python train.py --n_layer=18 --d_model=128 --n_head=4 --n_kv_head=1 --head_dim=32 --d_mlp=512 --vocab_size=888 --activation="gelu" --norm="layernorm" --norm_place="pre" --norm_eps=1e-05 --positions="rope" --rope_base=10000.0 --rope_fraction=0.25 --qk_norm=true --attn_scale=0.177 --bias="none" --tie_embeddings=true --parallel_block=true --init="normal" --init_std_qkv=0.0452 --init_std_o=0.0452 --init_std_up=0.0452 --init_std_down=0.0 --optimizer="soap_variant" --lr=0.0129 --beta1=0.95 --beta2=0.99 --weight_decay=0.04 --lr_head=0.00861 --grad_clip=1.0 --warmup_steps=48 --schedule="wsd" --decay_fraction=1.0 --decay_shape="linear" --final_lr_fraction=0.0 --batch_tokens=32768 --seq_len=256 --doc_mask=true --train_tokens=93350000 --steps=2849 --dataset="wikipedia_en"
Each number is 128 + 32 x the weight over its row's rms, rounded and kept within 0 to 255. Layers, rows and columns count from 0. Numbers have three digits each. The size before them is the row's rms in percent of the matrix's.

# down: layer 6 MLP down (transposed), 512x128, rms 0.294, rows 379-425, columns 0-63
# up: layer 6 MLP up, 512x128, rms 0.302, rows 380-425, columns 0-63
down379 095:187113080135154160122159136120095142155125178130136140141150135127121132167101112087125128101121131127109137110220156169099056116149108084148104181077121198170168202128214189092144148137180080
up380 109:106070082104117139107083108130154153105100145157119170116120169132115136112121166066126127113147116067164095163180149116171163146093101164130124148172101109147120138166175100117122118111193099
down380 105:152185180132141071098103155149125140118144172126158153148134150092165162136081100152071136133149105105117079162173156168148181109124184119155132113114099124159139133083073114143069184123118085
up381 102:075105113121133099134095146129054094082151104090126113116139155170138116118153153110154117145139096143102150129214126129096158140135129101179080115126111128097084132117166124104141079163120087
down381 107:128157146119140158137129105128135088132127153134103141136120123077163136161117110160151168115105063100110152093122105103082176128172157112175084185051196116132109121100104140128074152098147102
up382 078:147110204134141069167102083090114140142056170137165103140147156109154117080157145093098108107095110112097138075127112174145167133093102204104203128155099073144079123164103133064135172141176064
down382 086:154098096124187124126163105085106084171123142077106131126095161142100095098157135080127118090126134155061163131156113101136139093104103134093221019142084094074048162167107152072103127107155131
up383 092:085134099161101075075125092127050157148134105112175110128220141134127132075113166100121157097108125124121166135103207117085095082160108184148141094167153157152119120119142078148157123116088133
down383 093:155172131099124126133108112127134164126116158085134136123147113108109104145152071160118143115094157176150117110115156152114096065161156119194087115157108101122101100108129104131121126152091067
up384 094:144091127113157166108119102141126110117136157122075162144144130130125101134166116141084148121119136115102099131121144180110136146120149146096196118094148180112127136133164129162119121156132106
down384 083:122134142091081104106173145083100148143129156132102138112092099114135119138112109136091088173108114104149131151091106111057109150063108094157045143110126088100085160117127161142105103103078088
up385 098:141093117143136129119094117101110160119193188121124124134124099138146068151068103060172178112099152109170127113153162118127182130145128150100181117112108102143136073090128079160044101121123211
down385 101:191147057154112074134159177129110083150136173081139136149064158124074105120103083107147164101093125164168157126178091106136150066108075141175178103115113084111125145125108138087081139142189128
up386 096:098196149065161137205161127150170078113107113095141135052148142093107120081108177150151102110118123144124147049161092164155146133131156154147151098169097163141140145107095085155118110096185042
down386 107:134181168131130142173134175109104139129157102084158133137148141145084171138121122101138182122092125113113118163124139084165091130144153179083115081153117077166172165139101116101178143121156146
up387 098:105172164097138157089163159094127118127132100154119155144157169174148082175165086087123148144119084150081149164178120159125112111173084105168148120161099127163131110057137102189167083074156084
down387 086:139145090183147087080127103153135140124106113123155110125115129094122126119143091117187126111088181135123131190088154077120055109127146124119103191249050113142109132117168151104163079167102119
up388 111:129073091123147140140179141132132141168084138123167125082140148114109105138133095144131079160149070123144090140105201129136103093149084100188137049149149156140109161120158131096138129149133117
down388 104:082118094053086128156112135121151178175100137177098119093140073141104128166173068097102148108114140145057136093095112142194164109104124131125065227168176158133205185077147165159138168171115110
up389 100:119126187144162170157109147121122150118115095079095177124137137137159136143116123091102111076107098109081102123113203126096152130168163081142105109177098095128186086128185147147103091110151118
down389 114:108165119127151134139099174161128129114121150116116103120156154115106063144171143117108165114172122175104115175119117107119160154126118101115088152078112074162144049163098151139113124063182098
up390 074:090116201184094129080089072084076031113084124069152075121095093129145152144102139079143128067136087145144122145119160085133157082117139087143146057149165159124085117162171098129097096092173176
down390 069:074079148204078122114143097110122157079124153147168120154104119108165041164084140145105120049159123123144079068140140125137140105114136134156113089165133163134174088138097117163087056067175153
up391 097:115101125107162082187130127124125091147158119150120150103159121123128092129162155140194137129140115164071155060166115140137072118085131070083168136026121140102134177169124053129124180178123141
down391 092:151139114134127156102122105096084192181143113102100131163078113177108178176086143167135129149145126087090169173163104182079069059140170200119138131211134111143127208071066159151182084094161120
up392 103:153161141076116113110102119101070108103143158106132115180117057141101101078096146157147102113079083172169176142124153115135131173120124188143096106107144064052113141149095143164157113062138103
down392 105:174166147140183106199118130102167042143145119122142176119141118128101104110119106137095132130122119166168188147126071123101133123154106069097100086091169110117111096186129134153141159097157117
up393 097:142140135159117102160115125109133123160160055113186126117107160135181104050112199120136080117161116122226149129098096124169140140143184133184142086078123188130125136079095104124142125108127095
down393 096:102125134128113093123156086149112085157056154123112147169126114106129120108132133206119133133097018155099097118106171126081138122140092066130141128124129147135124113151127150177110123116146087
up394 079:085149153202117108155130060135085137146119145109111176191163188153135140137105185130157105085127120094133101081154160162125073168053152106084094137096122136146085115164179075078130127108135124
down394 087:067098124196150104095171123091122110143138200131132160123132103189130100117163162088159083102121133140080107067156209158132071086139167128154121093100152066150124107124128098078065182081121110
up395 094:146109094194132117147140130159103136143098152169081096150081149152113139211132145110136118122092148095099148100089161122152104134091150162166137109089129114171076082163111163092155160116147162
down395 086:150097121125100163114157099141079104117125148151080146097127108178205104131123066139122112124096146098101198133155108100092154058098118116141167151148130119114153118110097138117085121132119173
up396 097:132079166094117114113143095143099126166176130073120146113157176111178159114130196125151079160130115203115151139129101113108098119135117124184187140167090178126190170130099114161089060071126166
down396 096:143095133099164123147162053119106111189088171160103109164102105140107143110127113175154124173108073168070150074169167209169081118138076125106119150127099083187155145103110156134193138143113113
up397 116:152152193132155164060158128091146216145093099159122128095107122188173130138101090118125124086136139192113114085156123197151125166136076136109157137109045143148123151052121145154131140115114107
down397 108:149120170131147107141122109102171112140096101152132176131115123148119067105170118094128190084110092174175132098170070085117144124126167065096125165150112128150131069156176144144110157182117113
up398 090:129164125191176096183139133094087140156116139078137140090161153170122230124124073068098168117125123141081151141124136074093136123112124100126121075161186148121113167070119112119148107091136136
down398 084:149092089108092108160135114123131147171167155103112196116130088186120101136114114154107088137171138154128175138093097128158126148181098159140078144134166174177166157163079118084105110134115097
up399 104:124165130150146086105065168119103107129080165078148137108147135147135157108159163105113144137129072135139174164169100125052134116115139168166078113142134111169139155166140127106127069102127119
down399 093:120135171158077165179161130192143163150204119079111124121098124104098119140135172102084109068077157101082204155173137136151156176177129126076132170111103127133097168115105152143150126129124113
up400 094:050138161119045080112115082116130137087121103125063094088102131117118165108105125131137082225123133176182074126182123101164144158083177104106150133139129135096179161074175140080151141188115093
down400 098:132131186093167051160162060115123153104162123119192126090150129094067141191170093054102135132160106205130106116143113163132108072135145124182141131088094107096126167131153112087154144190126087
up401 091:149203166165125147137166162108160076107162088066119121095142142133166129129159098116114104139151159124082073064096123143163052123092150122101104120119115126142120121087206050088127117105122126
down401 095:131103093139138129125150166107114092135212118145172190157151095114081089139165156126160110161136092047188131133171153049110127109137123103057183134132168120129119201081184077085104156102131141
up402 095:069168148138126185125163101157142100104118121172146163069034153069174175075155128132165154101197160111125092150144119082161156115102106138107178118177115092132110156143141105088140152057157093
down402 098:131090140066131141150120175144210158132154187151152154092159109134120108111077117109159179135136126108129111140153123134162119148120122176098112157138181160131117212175083133137094102189065160
up403 089:123129119154122110120115153053099115128157148090069133083124088145091171085134150062143165149114157142106146072146181136114159185148137176105159124110128149152115201130192194103118106130148127
down403 089:176144108094177113123093131142142116147157086125123163098101138119228140144119140158110102134132111079192170170167096109140083113172061103126113065122122096106139147126073145190109165164091159
up404 101:134127080150147155153122126091139096148082190072127148138096079190166109153143107135123143107124122127118141138171149081130111067136082155073153095159092137118148107181174103108181121070139134
down404 093:090099129157121095099143097120082123066130033130126156141119143143067141118141087144139140079142142148199086180157071088107151131117127129168115142112118149152086128095134161118112154141126146
up405 108:096120138152082143124175128082131102200167180090146035072144190126131143176136112155103167145098115163136098106133115138174148042156162125143113087065103153162181070162147072100171179144124088
down405 105:189129189152158093129168151155040201138144158134192154183144146170090195151146168127103093108152138172114187126165147085145138116144112118057140159116135186152119181134099118088098125151158117
up406 109:113190087110099178114113102136127117110141068134163085111108162092153173102125127154131139157151100134110141119099103141093170127096139129176139107112128178140162137144180082094112105079115101
down406 111:137146116135116151111127098124125231133108193103144128203149113090106075119091132112153136125155109092096152131098147125240124097120101142126110133132124093177090154165116176154148156088136075
up407 099:108158080101105195119117130106104137140037141131104132145160115142181122101137144160084137127191184094125072114110115102112088120137106139119128130094174159109160152103098110123153132139108117
down407 106:113131062103062151132136126210198136132123180114165132168112125128162145110093142158112140080103090083146084144144108123147201182072102105072133111141124141168120107121086121131152165113129156
up408 102:086088158135086207106140157097118133129093129097179149154152139147180128108095072127149094120129173147187167129110183123178142125086136155151161119154152108126110117132159104101151123158122150
down408 103:148152128129169124142070102142109114142130122078032116136086143113121166124175112129107242136073091117148127127140145147155148142104132106182148136098158085157203110168142168163141114162131209
up409 108:139073134124130168111114141147082129127065166163154050154150119134140116131078112114109133114134077149148131125158101084150116141182075197137173116127118119145143177102089168105122135159166179
down409 103:196141081195137180085092186185074184083140091155128090140134118146149130086126115135189188138157106113181136138116081099150117125120136157082145112123107153167114120125068130188112168194162143
up410 106:101092140072114162130111096097101124085052126140092088097098161170146142110155178145067127139117140122138166151139165134156115159160074129119121131135146086083134168084051125067128128103120150
down410 117:098141121143113122130106057125183163139128178134191114136152098139133077087142126103106167089118165153097237179116170086136121144165150119111098092117179191185169125115108147117103132096128124
up411 091:190096110100091164140097142112136161108111149169139091096079119096117121106136196138130162100172128144165134116142160136151115128177149205119129107140104137115124178072083163075131086089086065
down411 099:199155072097117092134124132117123170174205171081108143132113106095077135135095103163127163093137137170064110130153121099157096095126191144125123127178145158126221099128139119135136165180081078
up412 102:061172089089184103136115127134084121201132117142105147147212121101088136107143108072174147104086097067078114131102158070141134133135184138110217102117104184164125170156151080146167149125123137
down412 106:139183124124059131102103148052130100141162062088125123092093112120130130081141109147131079166118133121155120152156111142123133128146094136158155150047145114100105144174194076077064104029062103
up413 103:066190199073124101097059113113115162133095103202030152163122129140107170142087111096136111116136125174140121081075126078087121138135142097131109114162100179142167146104106146077101145133115179
down413 103:123099161103111116114127166157178180114150103149161120128140065083171105117137116087142134123113186093045092078133137118140114193168166087120095157192121178195090150100086110128137116186153142
up414 105:158132105134142141112148159175165173128183161130206086062079146110124125150163127130132092183106108106121127106141095149129156141133146163151102092072147124099110144173091135109137142060083109
down414 103:122187121170131216157136155078132125159116153137112125125099128148117174123138133118072151143116146149113118077151182100064180116092125134093199199110110106097122139134146078113132149076160160
up415 094:065185089114144127130118115146139081120128120158164152120110135151113105173102148082145118135164158092120106118141143097096113168131068152144114112183122081148134099135201099116107126063150110
down415 088:133154128166114153137192161125156120205164116132110122106105136099105086133152140095109142143168154061117109107140145120145097165079127117146137163134112154127123202107143134104075166132102144
up416 101:140144090099146149140029111169095159069103122185107170146095141109095089135134154145110056152111112116116100090099092138163107128115085115109172099130113178140144090108113133098056142121130117
down416 099:094085133099111090122117197105096127188083134210173144109099141141121136155094088168108114141103125142126141128067133107100122149084106105109096112130091150157196103118121127113125104190141122
up417 096:101155125153102129107101090108114103134133064135077113118156138105175165103131189178178071124127165093157134082159109151140100119141162128166130128140195135105128135175164064114104135195080102
down417 093:127118110100156081123137152106134128085085203185159161157158134165098095141159083099161152145091141159112128118120114096163109177097107062113057072141119123173144187131159138136152142123157172
up418 106:129123117137091080097130098155068076125149103094128120173125111085074143127122186124096079105163091133085100097150094140200149141079201140101139142055161134122107160089100107081133146131106104
down418 113:157197197097134084108151139083149089149149148114171138070091148118121100139129132123137126137097142171157146183144085216201172113135041159160108080113113112109119075150149142124163163099163108
up419 082:080120120068101151142154163079156132174146179131093158161203089161137124153124154099143134104114081107104123128177155130123168130191140101107157123121099109097129131112109069122107119127106186
down419 084:127117044116106094159162177104089065142160165135130137147131117142086119128115131085116185131154077174148209138155093152167165122154065122098065119108135112108185083134113108129118128142191143
up420 115:061069125157076129152126103148102171131117133126152124134146135194148172161160146107082073093094071061110132088149155106133096133106136170106107125158156110115120129112167171118189153114099117
down420 105:078186155163136130111147097183077171152147151164162093061132089090165143137142131132152136092152133161152146128161122052177143099103114072085135119125159121131155086161101080173125087124163124
up421 089:127140099133135113101122168089168139117105094123104063067137112174132116097153134152184145134127178112113076078207066094153098146097152129094080110152143124119123122104194116177113072166142175
down421 093:123158175129160101119112134124148099135102122166150106090130111135088108088161077134184143177120095125169124130124121123084175166207166139105175196049163125120129035138151106153101149133124130
up422 102:139174148159149168132099160117143125148082052125145144114194090138140093117118125154094171121138079154118117089125069183108067139102171142151153124115160181172142086055152127141136106132140124
down422 106:099138184156157145116135154146094141139120099125159109143149161169067137164141090104152183111117066138153115107119056118131168096148125148144058160107145118092104078108137164131136157210152161
up423 108:147128070215131171111175179131115146128136119118130147083148117115080132174115116146195133130173147149123119117189149184133123154166158130131114116068122153081115172106132110151108116074132158
down423 107:067168143168138119081095162108146130170178128168157093081117139088143136103126111182127098084188079163110136109192159144119216109149164116102107191115139155115164159130184155110123139122149140
up424 098:102087130174161108121024122112170097144081114124181089112175147165175117073147158157137144112125094095135114128157158058165075145153137137144173119171127121117133158122131091164088122144165093
down424 100:124171139133114150149171121127118104121195160106140156096109179115078147134137152204086103114118144109152117143141104139141145094142214040135165133177139169142110106084098148092107130086099129
up425 090:127138147112096142089092084139107099132116067132176178134093182097138082154136093104171079095114062149067114160160142139098098133143163142121192115180045142144135097169106088118111152078111179
down425 082:152127143122079170083126112082140173138127138149163141162100145106123133106132115152184121109089106134127166118061147097158095091109145102104151163190146091171108177161113194067139154152113120